python train.py --num_hidden_layers=9 --head_dim=32 --intermediate_size=256 --rope_theta=10000.0 --attn_scale=0.177 --init_std_up=0.051 --init_std_down=0.051 --learning_rate=0.00291 --weight_decay=0.0 --lr_head=0.00786 --warmup_steps=513 --final_lr_fraction=0.0 --max_seq_len=256 --train_tokens=157900000 --max_steps=9638
Each number is 128 + 24 x the weight over its row's rms, rounded and kept within 0 to 255. Layers, rows and columns count from 0. Numbers have three digits each. The size before them is the row's rms in percent of the matrix's.

# layer 4 MLP gate, 256x96, rms 0.14, rows 1-94, columns 0-47
100:175105097096127101132112103161112113157152137158087094139145101100124132143112148117136095131149123169129113123142105157117150165167121152125114
105:112136083083109131085099148153120138096109078130120140146132110146143118127121111088089169081126120118130117078124130141139161115087112123156167
106:145149132112137170138112112166128126133112133076139150149170126161148157146153133169121115109132109150159139151099073120158130153097095144120097
099:127118132113095130159123112185110131132121123103086124153127126113135124116109065093116118110124104171114146144138139152137120153179133096129121
096:143122129104100172127122080133138143130122153151099128061111159081179148143158132141111115116137121154092104110105121130144155155134114125118102
098:144105127129110128100126114191158130123157124110111113138103103104115079156110070139120138153119146173165165170163115124116152102135096127139110
101:129143118109120167137146121141104174137135104146124099109090141127126098069159087107154094155130123146088117149114132110097130137108102129108121
098:128166121141135184139108142162105098133150098119110132104114127171135113075099132111133115132090161120161107146135071146106171127125115146144131
117:126165097146106176128083143173150107112152127121113102134137143135137155115123107141140156119118158144131131128128096143116164166139096117131116
093:130149133133154144183132093130124140176076141150076101140084148136135133140134115135153123110145151105135103147137133111147120108132147138108090
101:106150109103116115117134147133115137134127146157112100096135120089152135122138144087150157150084133097120076103147141139152164144142122131129172
112:096154112093110163152134125124149139133113120156103123128090095100130088093091105126148106146169071086118143088130101134125150146095090154153112
101:149148103092134133130127142145167136171113146165161125076132153140118124074116132110167140168146144128143123121141090128147121107131101210139129
112:128111123149139110153095105126146145124108129117168107125133150122149151110131073122148134111144113136104112135146147147106150149155144087086144
094:137099136090125119112103129102121157138122108092105141078135121126099150177168111085111131157104128101154125158112100142081134104175121160153156
105:135118170102155131120101135164118113144137132142124133110131170137133118168128145151118109087110176151105137110139111131101170129113145121107100
098:117127094148092115139128149207144120101149153115140107113107125117161147139157125094118132109150140183131145120072121138150157148174141111116131
103:173124116174118133106141148137109128164162108136096146091119096114141135076089142110106090084144167149153133100127132086125167137127130130113112
101:095141128129121137153174119145119129128121093097092097099097127153141124138121114108132118126115140171094096078129141128170150161111130140103106
096:133156112124089117128106148166148130140124119143137135127082103098179142118109130127128126150150125117122095151136075125073161173164139125088120
095:143094100116147170124116137122150106085103139160154132112122145136109125153173133120167122139141159125078128147123111131133151092150125109118139
102:154101136105162114170130094129130140121109113145142080112145121043147078132132100096171101123122169106086131154145097113140112108136149139164100
088:150109119107137141118109104130103120126092128161171190109130108079107150200152143095124119148112100163097126134116156131162152109147119123122130
099:119125168141109153126117113123126111136111082121130128124129134142108133149113136150173144124144111145175143118088126124126121108109183136162089
102:113131113114148140144107073121122146165119144172132124142153112090141111133170116106176137117118168118089132124137131175135188165124171116155109
094:134129125111155117161126138119117109106118124126114106134148108154126105141092110103118150117166163128154127124107139082145094130148210128202140
097:129120133116120135113104137102105145160106105139144114156117139127152086096147115158130133156167164077128108136114130131126140160111083198117119
110:139136107162129123139106097131122104170150097126147082139175081140141151150164103091182123118124170097135128135055076115163148124116159117125105
110:136155129130106154130093177123094135156178112131105091127103155133119096135155162116162127124156109080132093149076137111135153146139123149140131
099:142164154189122164147073184140118155116189102125135123144122140139111123141104143133140160127127138093118130128103131139130132099130180138128107
094:114108109123117119115140098109195150136132128151159146124102176096138074095102161173151100142113128097109105092157130131159132123128174157105109
110:117186138109134158141067123146162184124137103110116124123141147152099120108130153146131161131129180133116095168120106156163191148123116103134138
103:139111115129082133109127144122098119139126134126156094101128136067108150114090134114158132086105134120127159133161115135138181097136129161065152
091:105119140179100155170128168103124115118107136103137146119175150148111129172122134129111140101156128119152146104166119114113167130146153193137124
101:148151101106147090139096155128113123149104124146143119100088102137160098138097148098160116124162124120123114080117121150150136096118115119160110
107:137133132123088161140110165154135113164130137133127133137128135153167144102175145065141126086108168180096100109100105141124123122122146133101110
097:155109064140109118160130127120114156131115151171139135078106180096116136143095142135114144089141078111115152071125156140118109131141138133135127
099:096092130136095124150115119119087146143142129111100113098100120111177167113135108118157123113112083131163095105141103128135101113122101128103097
106:176166095186108128138117175143155128130151129144093120101169128133100141145140170145109111073173138158108094132101121111115159119120077154103139
114:107152138074090120136097125120153138125127112162139138081097130083134131123094117118113153142134137128111148154120083163175122139142148155139130
103:135144122141141157176116149113117141085116118142175138139107144081117105102138121142145116165159194115138107111099114102131134133153135154114124
094:117149142105147156117130116151142098112127126157142085144161113151145136094113110162139108108127119115120166102109073120133106122153147153103089
105:109140125099107130141153151105140123121131115171150137141081107091157077100084090141107105121124143123094140115105145099163149134141139145164113
093:146125090136114151151142142108194103131116102107063093102167098118118095143120121167160108124150107135142112112144108160138090167151108095134113
104:131138111082149139161136122141127175145122069175112100115100169106147097149075080119129164115150160099129125158148113125116168127119171140127094
095:145115118150134131096119115141109155093148090121099063094099112126101143172106129122159130148153150083178150112101119104106118145130121158091169
092:108193098115124104127106106146125133159133148140145121140112124159183140121098146141136138104117135128158136171091117133184133137146069149169108
099:100131077112120149134085122113101132105156133111119105107122129169129125117160097131130120120170133102124092091097117099100141107148142153127157
090:171102117126133128131149155128121099115155148154125115102149122060134129132156158172169042104110145130137095121148124135174122114129143125109115
109:113164119112157162151093107105095156165138105137115108119088113104095103131080127117095104108173101094145133176114127099131111130132102133139105
097:102167128129122119175084125124098139121181125153123166128113139115127093109120126115125145110170141120156136185167109095120139117121103123137122
111:116187115101127122092148122138111121110161096130101109108091146150135122145115111145091119127128123139142162111146125088119125050131118160113119
115:101146100077107128134149123148123140130150124107104087115132117137100141137100134100110107123156081144145133099128106095113106141132097156131110
092:124103101118157111192125119117156127097086131141146110071122157100163110086142114104139083111113118108081106145126103146116131074124160142121112
101:174107107132153133118159149108127139137154130080111118096127161147132053143119107107147131130141126166140136148143161111108125115158158143158123
089:133171118086128098181098134143135141140123115156112110114138133091161140140131134042138140093107104145099118098111120133108125107141131139149139
101:133126107119127118139102140147145115168110123153133116109131165131171134163165141118066139127110115126089167098109110130134113100110141107157138
095:134116136126107142159094133133124114142132117089123111127135149086121099119150125061135105138134114179128133104160139116098178136176143114128118
121:162139092105086130107098100106159136150119066146105155117109106111137107177142159130131124095143113114169130132177127145107144151125127112108101
092:136182114172121080145119147150141120133122131160133097129120149153134145172110127134192126150075112139123132141143128146163121129127133152110143
110:112145130114108149137130136149145130178137076149116166111139140140152157105127121132165107142159095100135137138103131106132155122120176149092146
102:141168103128100125169088093132111112159134100153119139101150199148173152133138099106134190152110100139086146109126141112140128146128160157166130
115:149105097135089122135135142102129166142106130126122122132154146103110106145129113117124155088150131161113153162128136088137157116103114163156113
110:123143110131150109110094090165123092172149083114115117130143161094151111128143126112147111085150094129179149123121114130156128154113157136141102
102:146139110092116146107112122151182140116130103126129135114129179117074128115120135120175184137126161171135121120134101124166154113132160113168122
101:154150134072134125158097115128105161151148102087132087095142155140138121136123128145161105096148083152158127176125078150115087113164124133095102
099:111150125104123102121062114130133160099166132097113091123123089100106141134108139125132146112141137110142137105101101143149132150172172163133160
090:101138122102112121134098129124142159119117129113147121096177114119142121122105088110116149091134146110104140093164154068101144114169148103108146
103:116102086110133117128158136117116109128122132093123155125129097069124122094134110102147123136159132129136116118079102089165143114157149131092134
100:127090108112125158137129157179154116115139118124094103135121126137136107102127148109125096141115167122120088128113127144154108130170109134172130
095:141109111141085139131122117139149124078089152124075105140085110089155106135134089115144128158104121124106114112132126117125139094094134134132118
105:131145110091126127128099113107138139185137083147083131132104088145145088103110132114148103108147140156133088155087095141166122155134127122140148
096:129087128136158133115111090132120118155127126110146107122136115073161158130118106130138123135150198135147127142141143185170117164124158155142111
096:137121126111114175177131158132133136130151121123143109151166135114118114141142129115130080151156098135099100150162145090114113131150124149096093
105:136174085119150127118137110144101140143147094118100111133093136126145123108129112116141129151186104138143118125140126102156126147153109137172143
090:183107125132121155144139138158158122066148143130132136101109098112142128124147144158163125104115081150125152097100144101129170139137154140140143
104:123119086119131158117134105138130109139101091144127098133106119118107154144113116102138115092163150092146111146087103075155144105168117145175158
093:154132133097140126123147134121124105133124118104153132122130109173167102147108143154140127130124168157173096129100119187108131170129125103154093
090:116152098107096093142095130127128128157085089169114102131107139152134117137089142160128117146121190125151153148093133103158150128145113114106150
101:144109082138090162170110112141157131124123113146146144124113113129162101136139116100159124113131135130101112177119112129153138118102090100151121
106:102127098089110130134127123137121157149119073145101144106084140130137116132150131113134116147158093064129143151100138128172121117137166145115133
091:107129103094151093125101123134126166160090077119081110140117109149137140106139108120111167141145124136106128132129156124123114126143139071116117
102:128136127091062124157091111154096092143152087171097130083109148101154119127110127131142115109079155157154096118119120129116113146130107127136154
098:128177127130126099141134153148141115120120144140135141193162171100117141164143148141112149101124130102118115151125115121164160148177114202170128
099:146103128116109090092096137127128141143102142118101157135106175102144146142116112147151126086160115123166146150157134097108148099122178148116138
091:125134120098114126153134108126112122155109129188144125134121140104120104087128135138160099155122113109071103092081159093136129128186103107129105
103:150133148095158126176094119096137111140126124133155072111108139112150139115068113129131126166129103139114148096119158133131119171165102121120064
094:134107172092167107165153133119089148152096161116115134108089135133159113137117114158154091125127164117115118113132095119094126098125132138141137
103:131175120086124107100114106174123121148128097137111119117128130089118131102178140142169124095133122109118108088107126100170110149110091152099157
100:160098132098159122135093098151099147126140122090072139096097129118123101136155125102127121086136146147125130128124100124160137114076129144085096
100:152178074136116124109107117120125169154140103159144090104086126146112133127134122169100112133176130102140146126072111173152176128106093165131091
086:149162127107117102125098137106136120143107072147092096079078137154083105095140100119156095145138158134100107150102079127122147131158119129118078
104:138119114112095120133096094134136151127142121069127124135129093114124107154103134124144158139133132182114111117109095133078128154107081107129158
104:148128130115118139190141118127113145122190132154109095108101117119113138085081127137141113156113120115110128103160152121147158117124149123070086
# layer 4 MLP up, 256x96, rms 0.13, rows 1-94, columns 0-47
100:109115120121101148132108097153119110124095112152127161111123114129133136127137097104154118143130106109079085125057060119117123164103179147118094
103:130121175141073151158100108110118136152132139140133180117155169182134121155156112109144156148106125130097095181091112126139147115119144088133124
098:114141128159123143199144095178121137126141138074113141154151119119128154180133101117136092106138093159096134112101112162116133137092132141108133
104:190119114159158170128113130121132100119141107083090082097113121130124137109152101125116160148118179137158172154129130140093139111151130136091112
100:090151165120122126092194122117110176129132133116088117121114150131147156118147141141152120175134120116111161124139155126109097155094143076172068
101:133151108114119150156112113105148155152109165155177152104122124131167169134102139114168144131152120125090119188072151127125131161133100092089127
100:085176131149146139159090139168091164133149151129146148165096153104135136106111132115145157100117127130114174113154153081104148148082163123140166
098:124105147104098095136099147161128125089137128123123134149149122159143122108126137124129076105102114091101153141162103091121146099118104097139103
109:114124116131153151107109157133109164111128135100105128151134123138131132126126114128157150173114122080161123157172110160110113121114182115117074
099:114120120112170128142106134112122140124132091134101143179128119155162140129133084109100103081116142122107120130148067112156141102106136158134116
101:105156169166160103158155163104175166122124103116154124114107060142081132131132127120168121140154115173093116120123092128113120128118084153145097
101:147133120141146170128129112113135129158099097134068142135141137152093112136184136096111126118084126143100113117180113142133109134102168088143119
102:157165076152102114146109117151128108094117152118175160117146176099135130151162151125130122098099145173118143144175156167122152152129119108113116
113:145134110139152156125142187129092134136155130155122137086049109128123135093138135132114108118135140166125150075133113096142097162124107113131105
086:097108141120116159138096140142150165124139115110135135102103102129146141139115177108123176135107112102165135129095108116119130094134130166114112
107:138131082114100093110136186132160148086153123133163098124166102127110163115137151116124114093110130118179134115116123133138159159139155136102138
102:098134147119107142130145099105114119168147104117125109107143096132126113126091126131110142165131124116138146107149056114144118102152122137122092
093:131155135083107130137119095158139123118105116071113073177144112075131114131150128131172161103144090127114125085128130097131096103130115162118159
093:108139114126120119167143112145140126149141157148118164151134177119155129125132110110153085123135106121097093093101116087165137117110123154177168
100:118089135164136115101147124122102113154100128131138142110102105086165107133128163168128114115120137077084129130095133150103121157141146075120139
098:102126144114152156109132119096150169111113167180162079109108134122105131132102137158143128122135122109099129129108098111125141091130125111115159
086:118143105108089151101083149154141122128180108116136130113134142125116128149137123148085156112148142164182122120127111133072134110154116124091143
098:130084128137123157103139089143113154167138129162094158121125103162112122135090150109131140129137120097144095132071128064122083126123073157126117
099:155117140169115114107159167156097147130111151102116152153101133122136134150105126112121176091121117190138141134107141128119112120133107146157173
101:126126141148163134148131056107099127150145090129142128134136142136146117123137125106091126183124117133198136143120130173123151135130136152186135
093:100141104156092127078099102165134115139125111148126150142169160134200117176186154119125139153099173114139129151122119159141138146077098083111106
103:149132117153138153059120112125133150135142155123150137180111090152131087145097130126141113106125111141123125149098114121147147118137134149124146
104:168105168125120096125128136111163157110132113151078130117144124124121131083129145144172107126159120140120124130153130150092090141141136131148127
104:141164118128116147101130122155149130094099117119091134173163154120124125141121119116119145117137120122146083131065074103155114135136128097117117
096:121111140129126116152115161119162082102142121169118152132088158138128144144086121117143143127112151148141149186088079107127129097079111140113071
099:140149093096110136104114157115091140142122110109131147110102142134079099111115135137078133135145156136117118126160081080080159101087107106140079
107:113092116152140086141117112133149104167128146140127145172082119122133132114148104106121107121138115111127171156146100110109125156109085092158134
096:157094136108092116116143174096166111136112112137148101114144138101144131109110152160113111099103092131168138172146116135146143106110098113081100
102:114132136126158122122140154146109128088131153118098157130108123131094117134120121086140150108160135128178166063138136110162095157148112080137179
105:082097125123110089104148123151160146123109100135170124157132148124134086124119115134126108124079116107125132128159108088161148120139153156078131
100:081132155126150129138172082094161114135088130123124130110113119133094112136072121120122137186083135098137115132162113108116087147146095106124108
098:140143138141159180149105161115176094118129111115152107113122119138128127152156135129124127137092159176089151083166173078122142099125136144106113
102:146109122132153139127178144108096118117133121152126106088087118094117096138100131103094146153122128104132094087154132153095142135097124122128166
101:121187117111138125131122137097178121104132142113145102094125143170110179106094122138106143095125152132053149102132148134109120103129111111147121
105:134115141137107113117129093106158083110114116118114121135119128146093059128087081179157095153110127156142104146154157126109114146126151111088083
110:092088165112107099108139149139126144133102112130128115152146123138100132105129158122156109137089119108133153110200138168146100143128101123138118
100:154147145107155130136133162104104115125104141116134089169117108096137128105116086085086141112151136133147129144137149115149143118159163132180147
104:090124168127109145190104162154096083098148177141141131143099141119118096132080142168154119143124142123136099135121116146136101161181080137123170
096:094122075193120135111152128142146122096100143148114129124099152136142122118146137116068100120130110163128164145097158131154132152119092137133124
095:115087122099107097130094091112158107150117137103133081106108096137148140088135148112141064126134114178130138148134104160120091143131117127141165
094:145139109167141131120108155121151098138087117138125143120154095126156118122122109164099143140105140168154165139106147121103139172125101144118096
093:123118103179120126148142138132096135158105137137147158138139144116120155125172142122105122155148146121132095113142117088144124119131131128070119
096:185118153146148136174142164130095095105140132103141120106160145120084123137138105060118146113174104122134152115104125097117122111095141126180153
099:066118141128138126141151145104082160141095118158128137139091121156137134134124117087129149131141123109097138114094121116114137169093138160184108
105:147155137121115142126119090153155144132134136149127167165152141107127125070160135110160129140074138123147176154176141130138111157139110132169158
099:117124137153141139160180145140114133111160148170103142132116118121084099108122128142078140116163110075129143115120122115181129116137146117141098
109:148134124117103143125171143118116094139122118125134147094117108099165168123136147121105106119123160142141066144095132149126142135138126136134074
098:105132147130111113128106130136146104143104144132115113159051082115101110133111098139131144117106123106123102192124104137121125163156172127166122
093:139144119084117132086090108161108131099173100115159120125134117105127111115128145159100088118169160138165139114156121090112170135149142167113098
106:130120113118125118142137089140157133159123158122152130141092174101097126127120103105152159184104124124120120116156091124051146149136186118136117
089:123106140144146163126115072154147123120142143112114120119122164131109126114146141163097126153124139119148143159155086147120116184124116148091149
099:150147125153095126151121107112108086176126156159118138140126154115111120188140136142142067144120128143143098104124153140133153138123135102112147
098:110148072138126140107142130155107132095124118155150122080101116145142144128132147138126102122120111126137121164146184130138139113128094113136115
097:110127193098131105142126154116142132099181130135128138094147143132154144147097144111128152117108149120160156121151098148153110140147092085097108
090:145140127164141119120117133106142136106131128149173090147156124130097086148106153163088129107143130153116178110143184131160154144106141145095118
106:140160140152153125184145099118133124128123141125152157079156116095142148110178128134168098095162128074134105121134120122137080095170156110118148
111:098067155086116128128148100127125099125103132113152141126168141144164135114104114126100081116148164124137109116159095145097154097142119140099161
114:150121113144130124091131114138156128129167084152130160131106106173126115150105148122133126166110125124149136160122089129116119088167127116109138
102:139153101123139116151107130148148159167131124106123133165102121118162114103112132117166139148083103107146158173151196128108180145148148149128130
096:070133124126139123113108140179152090159132126145120134110097091130139145108100097084066070113163169122121088114151119162119149118134144095128156
101:115130101123166112115105136161129114139126109137102109140125136154174135165201108140123101095112091124145157152102151082120089142138135106144144
103:137145104153151107131127103146131137110121137118138170111156101114105106128091085124166180192116137150153114090126103136097132188103127109091130
097:126097096140114109116135137151111149129111135144119164113123114122142112131108133118109144125126082070120107152138124111124144123098134092105084
105:124140158097114089125135091138132113111136139064149140102113178108116114124130103129115150107125110128142148095174124164091144141085178087138124
102:098101133118092136143152124150154127133123160101170123138154151110152120133163130126104150109125151089121112157146111135163108190163174105131174
096:119121134160140102145123100145124096138109126113141164122146097137141173167153121150096164096113149157172146170112123184124151138106086093118143
092:108101168112119148132111107113164152084105151113140098146114085093123164147123173125138162147062135134132168159152145090129118167140113128102161
096:111140085144127174123146133157161128170141119141123128142126157128150170121112100134130182114176128141151081117120165109112108174078148115120136
099:093104112108078143151124105120143082106149123149081120146102130116118093139113102144098131138151120122088100111100140169095136101141145136128122
095:138120133105119118152132116119178142097144143110181170122164084129128090095131095125144161146168133116151119121123067154136149187115112102104105
098:096160086118108113113103133145190129131145123168085099094149140138146159106168136110095101163127106127124117127100142116135121132111131181144130
102:131146117120103102130075107092142135117133078160124159125140126154152120100098163138136089123131138116146095104122102160108161165146113104176107
100:118106130116155136144107124108149127133162178086080152142139126131121070153123127105158146145134172161110116114127130139087131145091106123133102
096:105131096131145179155131141125095133130106076159136102118108084149134121167131134079131128139118140093127111096102136129119158122143150116108144
097:141135115146144101111131152126128129135160093104117117116112129135143143144150151105134098120144144151118140131115133110119138081134110127140068
108:144104119173126082100104117121165139101101151103105121110127131162149167116117121142149065124160122152133090102131135125123169093108137112131138
099:127104133167136126131177137097130141114167136099101126157121131126102082108151110136126131119142131124143112162132126143124146138084139135100128
095:150124107140140126121124112117153170147095160108175121141117126127104149124137104138098091140171122108130135121170089140115162103143132136130102
090:134089115136128088145152136083095139149079152139117105128112154158116086095135143150137149139112093101098087114142102168141168122097139125129136
095:118135127105158152143129135168120144128139131128117145141158127105164139116145120109147116128118118096105149098096138144110148163182131117140156
096:139094154106102122151105104113132158137127093095130160153146082146093149148174115118133142112132122162083149092093158148120136130094126143092171
100:127127120125087106141150142157115128109080167122146145137165137142187104083134114126114142108122103162123105147150123147150105155151152121149134
090:142123107120118149138125146084170140081127084121130144127157137108145125150162158144086096094161153106129131149151105110142179105121110097107107
098:139142119135137156127078165130103151131122125136151159112167122125136146118110121175079125143113096113131129165113127127125072108144151116130137
101:126120146124150136149118131130118132135114126139097145119090158107116099108148125145159153115136129100142131109170116134163148131071132158162086
097:100120126132146129175169130127102147134146150128070165111156161151145158143135128119126134155077136141175112143142121120104114156131134115126141
099:161145113111128098148122107173126125101116132122108138113134102103162121129102175129107126102144124102119149128140126134092116125132151179073160
114:133127072103135080147165119089178124122127082134115108120116127127158145115101147146134147169114120102069100089136138130136114138118149173130093
096:147140157104112138115151169082159141112164132119145087125115140113122137154130135144112126150112124123134130121107140137157122108146152076096128
# layer 4 MLP down (transposed), 256x96, rms 0.129, rows 1-94, columns 0-47
100:145125111147115134129140165136128114101139091102087106128137105135158113161096098130139084136109106131145110152092089139132143158142122175133131
103:154155162086103110144166118090120091130100151098138149098157108125142144128144128103126137129101110143108159094175119123096116107138110168156145
094:125130101120135146114153125129120132142091118135154145134141132150120128135122135184063092113093105122127124172073105164146074127121120123125112
103:161136150137108138125140085121162127134114095141096087124088154127127149110137120149122153135124112151140127125174123148084121097114079104111138
104:117103165134150113082139120087125101131151083142100107143146130123096104168158119152149142169128118142096150145148159168128120163104112106151099
101:141164116128088088135139127144136139116137122105120136126113107139077117132121095124136134156122171105162145120118112126129099117177103118124138
101:109128135179123137145146148172096124163147132127119130129088154113162086127145086105114131117127102069121106130132098130122141166074170107147152
097:124180132084133069146099113109132130118148110079140145087136170133148129119142127137110130113148138126101136089138131100093126139154127074147096
109:142176148078157129107117175134155143114171103080121119127136150142118158133136149159168109121106121165141089101176129144159096145119188127106109
093:135152092164150148137134081167107093075081158131143130153092110143136108087097121120077147139114117112144142148096095151144141119126156097098161
104:129119141103126156088112129148176125177112100108112134155093095127161146114112131103123077128144106132081127100089144172137132149149180142131098
103:100104080183140138094157136125068164138152108055156137122115103133127142114132136135121076117164137124115154123118110099126123132152124165140151
101:144109122123126130092127091165109088119116116118164150142119091115116128133104077116126131154103085122108120097143152093138136122121145139139113
111:165117114125107142149116126168110145148189096130163140140078114138079139137113108115122127130145111147129115134109142116185142141128123120187123
086:162136130162105101131116096080118114138140105125156147165109158126075114150162106108152114138120149084131129155132160111154110085147127131135155
107:105130142148082107110119119115119140136140149107084139116128195102145103126102139139162133160139121141107130076167123113108121125124115095099066
097:111105152115128123125113161144126109104098091151119121110111133169141153107144092128134121125124110114161124114135109121155132143126153109143128
103:176121134146153117151131104186154118127123160146101131127069139121127125113094132125136148127131123137110116122109132141091093171121101124152100
098:094153082159111154167157132109116088177091126158131143106159104150154120089131158108134100136132146146111098133139157167118120131135109110119091
103:107098134160095111121105130140131092136137172131109163124127150127144144124133118146105145120128155044126141140113166130153118133104135119146147
092:170158160150133132119165144162107121085151126113119135145106106089135164160127165097087135138104114162127123118112140135116110126151164107128114
090:152067161106140112163137129093103128121161112128155080070139162083117076136115122123123143141108115106094097169153138152128137083134135102142081
095:126132122137099112111141133120106132110108094140142117162087112144132113086099167116135162129106157134137161151146149156125103125139104147103135
098:133093151144137149151145116091072146127113082116123136135145123139091091091112136129148136124160122143122100118118087139098168088161157138115144
101:105133117152172138158166133127098065148149129159175188105119096158144089134080126093130138082115162156128128169099133130119144166140107124118112
093:100119170194134166136138111103155141182115114146177152102096128154175120096132122121167136117146063077142135091103121122087121107128103136126128
102:121112075096132134063151107107106146137083111156115112171126124112144153149099132147179127158105128106108160156118135129099110127132144120129141
104:138123104104108124107145140111114175135120085098124086124121114135102111131132133123126147129128080084191138138113086147138095097185065087111141
101:101116171130155133122136138135095143101160094145135121140161103170146152126174115109146106147116129143107106139134116134132175172143120128111158
094:130135108136157094123132131116150170102155105115076161144104114124169151074153113155181131110144076107140134127131155103111123135163096155151156
098:148111098132127168152089176158143113129141153149131095136118130107120150155139152155136163078133135144117119102131145151122166118087147158127162
108:139113156112110132143118132140141145146102125120137125113099111115155094119138130114149140065144099127134107152148116130117145136121115111145167
094:128148103150137115097154127172133138123127121150086139148115109168143152113125123126116146119085115158131106143082107162156107090091158117152141
100:109132137148130113092160122121151141112133127111103130111125121131126156122131039080101123096166097141146133083122113115084105113152096169169116
104:115082122148128110103132148110172123156174126161117112136166141125071145111112125128142165145140101106126122128147102098161177113115137161135127
092:120140075121167118107098105134104065127128112125159133133108136116112136135116137100094109112121179126136138129122102157129110161124106138158157
100:159117126149120139162104174134123167143184083135154099141135136179103115112180136142096134121125118147132112108087109141123167111140088125133139
101:146120137120146154118133129155122109130157135161106149183095162119129144177113178122153150133111164129140122133135146123088096107117124089138161
101:134119165116109090117122120098085154162048117128178143141157116122134148126153119074119139122088124117120100139124157169156150149115131109137103
106:137128146144151109164168134139153143133115185095121109094148127151154112123141177129137126113118138140114116117184123107117129150100128113116091
105:119145110120125100127142106121106160153126095151121101133115154137045139132124139109120141117105138138119138141154078114114102100146149170164098
098:114128154105105113137110104163118134164160119159123099136147136115179178136159124164145136142124112103115137128097106165135115123095131096165117
103:102140169108111130138064125106156116109114139141120136123135157077143130116101125158108133150135144124116138127137137113162115109141086063141144
094:131113112132149123133155153135112145107125132090139131113159171145152142163124095118128132173155122099088142123130098107087091126153098134147162
095:098107118121127108099119140212111121143116147146129108089124127136235107127123128117116132110112153143129144144139129137156139126129104152116144
096:129121113106115141130150142105112142122146154122172107098161119128175165149136065118126133122112119127110102110117103103145118108086141158114107
094:112096147154101126122088103114131167111102125134168136125102176166081088133104135111094155136126155083097119111074098082112115141098156141118103
097:160150119161147117098171174102122107141154116106129128146129119148109134123186146149115126129161101148138136131157127137130162121124137134147100
095:154120108117128167155139140044138099112095109131131121141124105144106160136120102163156135149145143137143142163120116119086149140164167106095142
107:121163167118070111130123116155159154146136134145149093143147140151087081110114104050142140100140096095108131109130082130097123096140100101130135
103:135146124165136111130151139132127117123163110155091148114112150164135151123138176131149126140118137163162125113157118148098085122104132130156123
106:163123144108147113137086100085124113125149118152143137153157135090138150139103169126106078135150131152112103138129067122110123151118112139112158
101:125129140141131157169138138149154107153085133081106118133119154081107136121122090084127160099119121128106113155131145102142151125139141090133142
100:150137097115126088120102076207120126126162164100152151127115065129143103146123109167147095122161144101122122101126112132146130091117158119131109
103:172141172105143134176150163184136115122118125135170101135066098117175128129114158147147067191127095143091117128116122149112164144133113119125150
096:140137183136132136139137145165125138123146047146120123111141146090101120083105117094142155109131145114111123101091136125161134158130124154117128
101:142167136127150155104128093173129135153146127112134131096141100111171112095139141139140106185080144144124099101103124099142108150108130157154182
098:085127139138131134106098071152133172154178174111133111105152136133105118115139112098124117121120153136161127128111094065128110127152111171161128
102:152118133121126181116122129169131133107146112106098098062102131127152116136111118142107145150087112185086107179134103108135152102137132126102121
090:123175191134157134101121160098071111130160115117121119132125106093117126120080147105128148142121114115118101117154123105107142112169137085100182
105:108099133178157186114132074135120150117142111162151119114118120156094133128132150075106130179122118152141154153121104131155104122147133140109107
110:125114172081154147139135130155152119092092113126131134115162097118133117118083173127123113157165121099121147104153090140094130111097094133110168
114:149124138122149111100139145138124110108123126129121126127120120127109154140130153121142106103103119160150089119151091101125107131156078151129118
100:136120125127153166090133103139116098154127131143100125122150125137084105122076109086159128137075133139157150177131153136095116183138110150136161
096:132117129100098159121111122100151164151129174148136112121147137114127147101156161095121124154156137113140142107120065123121126128165152153149124
101:137114116141139122152114109133104142181181135067107125114097159174134137126124161164123127095087119164130157109083118119137157154162111166174105
105:084117127159098156146121142112099142131132147097200136128153147131141135111119085132081152105083111153147128134109106135150114084150119141119101
101:152128135107139143129158138131147162162146124160132171136118149127093137109116113151139113125098120151141158130140140135166147156106078180151104
099:164104071119130155160144136120138089165134155142149224105147097136140113162075097134152114146124110123121151119106144135167131152112113130141100
099:108079143171115076153137117135139186115146109099129126127121114106146147156149136121165160138103108150157122129131094136151143213110089135106146
096:178100104118158079113139135110120112118121107138159140129160179130134149156115122098095119128185149111153121160127087105114126131109118108131127
091:144105075109086152160129137151128128136161128136166149129117118136121131101080119145116120090105128128147114107097105154143125111106140178148115
092:149118106133092139139100071141125078082141112113152162099143148125147118116104151146083125137134138115113145137159141136163140108140107105129104
099:147111114105079137141142152078112132154135113144155110147136107123103128145144129153150146162126156156103135141098100115125154097135105152143073
097:163146157084144159132121170118181122115131147097167122133150124103103111057139126112140164097147122150138114108086097147138142162104107145122165
100:149100146163128148105187085137124082094075176118123127131103115119149142156120146109126102128135120129122121123053159144134122121165102064116132
100:106120142126140166102098092097140147123148124141132121143111159121121106132075149160084137175113110105131145116134139159132135131194077140143123
098:112114170151130136107161118143089087102081099111108120154108109141156102093115087132078156135081138126118112133094098116116109135110123141132133
092:134135144110114131104122113052135162127093153145132132129186125112116113130138165128138106126132085078144095117123149101105087120117116116145101
097:143098104142131157100136119113104140104112152166132117162106097121123125099069166163138142131117174137155122153104119206153125150157131117150153
104:136148102119130129095125110125146092162129135156145089105126095154125082112128125136144115157125105107115095113103161098133150127140115123137149
099:114150101103131154127066120183141104140140129092142148113122125160125130119104098125099166109122141128109108131098159125142136138062144117098108
103:120114128120123064102097118146145149096119122160114136116120115143116116096123125099102135092129134094107106149117087137110132130168124139125112
094:190103147107131119107121110070138151165109131118133093115083086141125131089111082167102136141105144176113147104121178123091142121110139115105082
095:132118112098121126160151134147095114093133137097144142129137092136115106092082143165129181140123089151124120127160082124104134136106143175122157
095:164152134115147122102167138208090128125101164113110126097129103114123062156139121118074147106147126133121127161138144126153073154137126143122135
102:105144123144148148146095092094131158162127110170116153096118134109138145105096136139117109148152188132144120122131118132104163180134097087159102
096:121132127104086112094116126125108128137099100100144123131100104108104091122111084123078100147118128136121126113072154141148109118125145136140140
098:120086161098129123137087106161144091127102112158140145119122095156155139162155185101125119150118142128111150144110093101144124118109113113117079
099:142152150156134122146139122133087158121131143110176153116171132121094129120125126145113178142156138149105149125158128138142134131142164177133157
095:084141132134146136104128149116095082158177101147131124105112107123142121117136027094125131153152133109113143135129153126126130121169076102115146
095:116142126116116129112101113137154139112146121114106085135135151147139112143145104114140121093113171133116118140115142080114126100106148127119092
111:143135143122132092144106127125156109140115143148113088141139135136140164089099120115097116124123132124129124085148102182141130120135123150149099
101:146112145128152159145153151095150133135135153171132113114126140118134149095158186169118138133138161172125099117130130132136134123117107141107118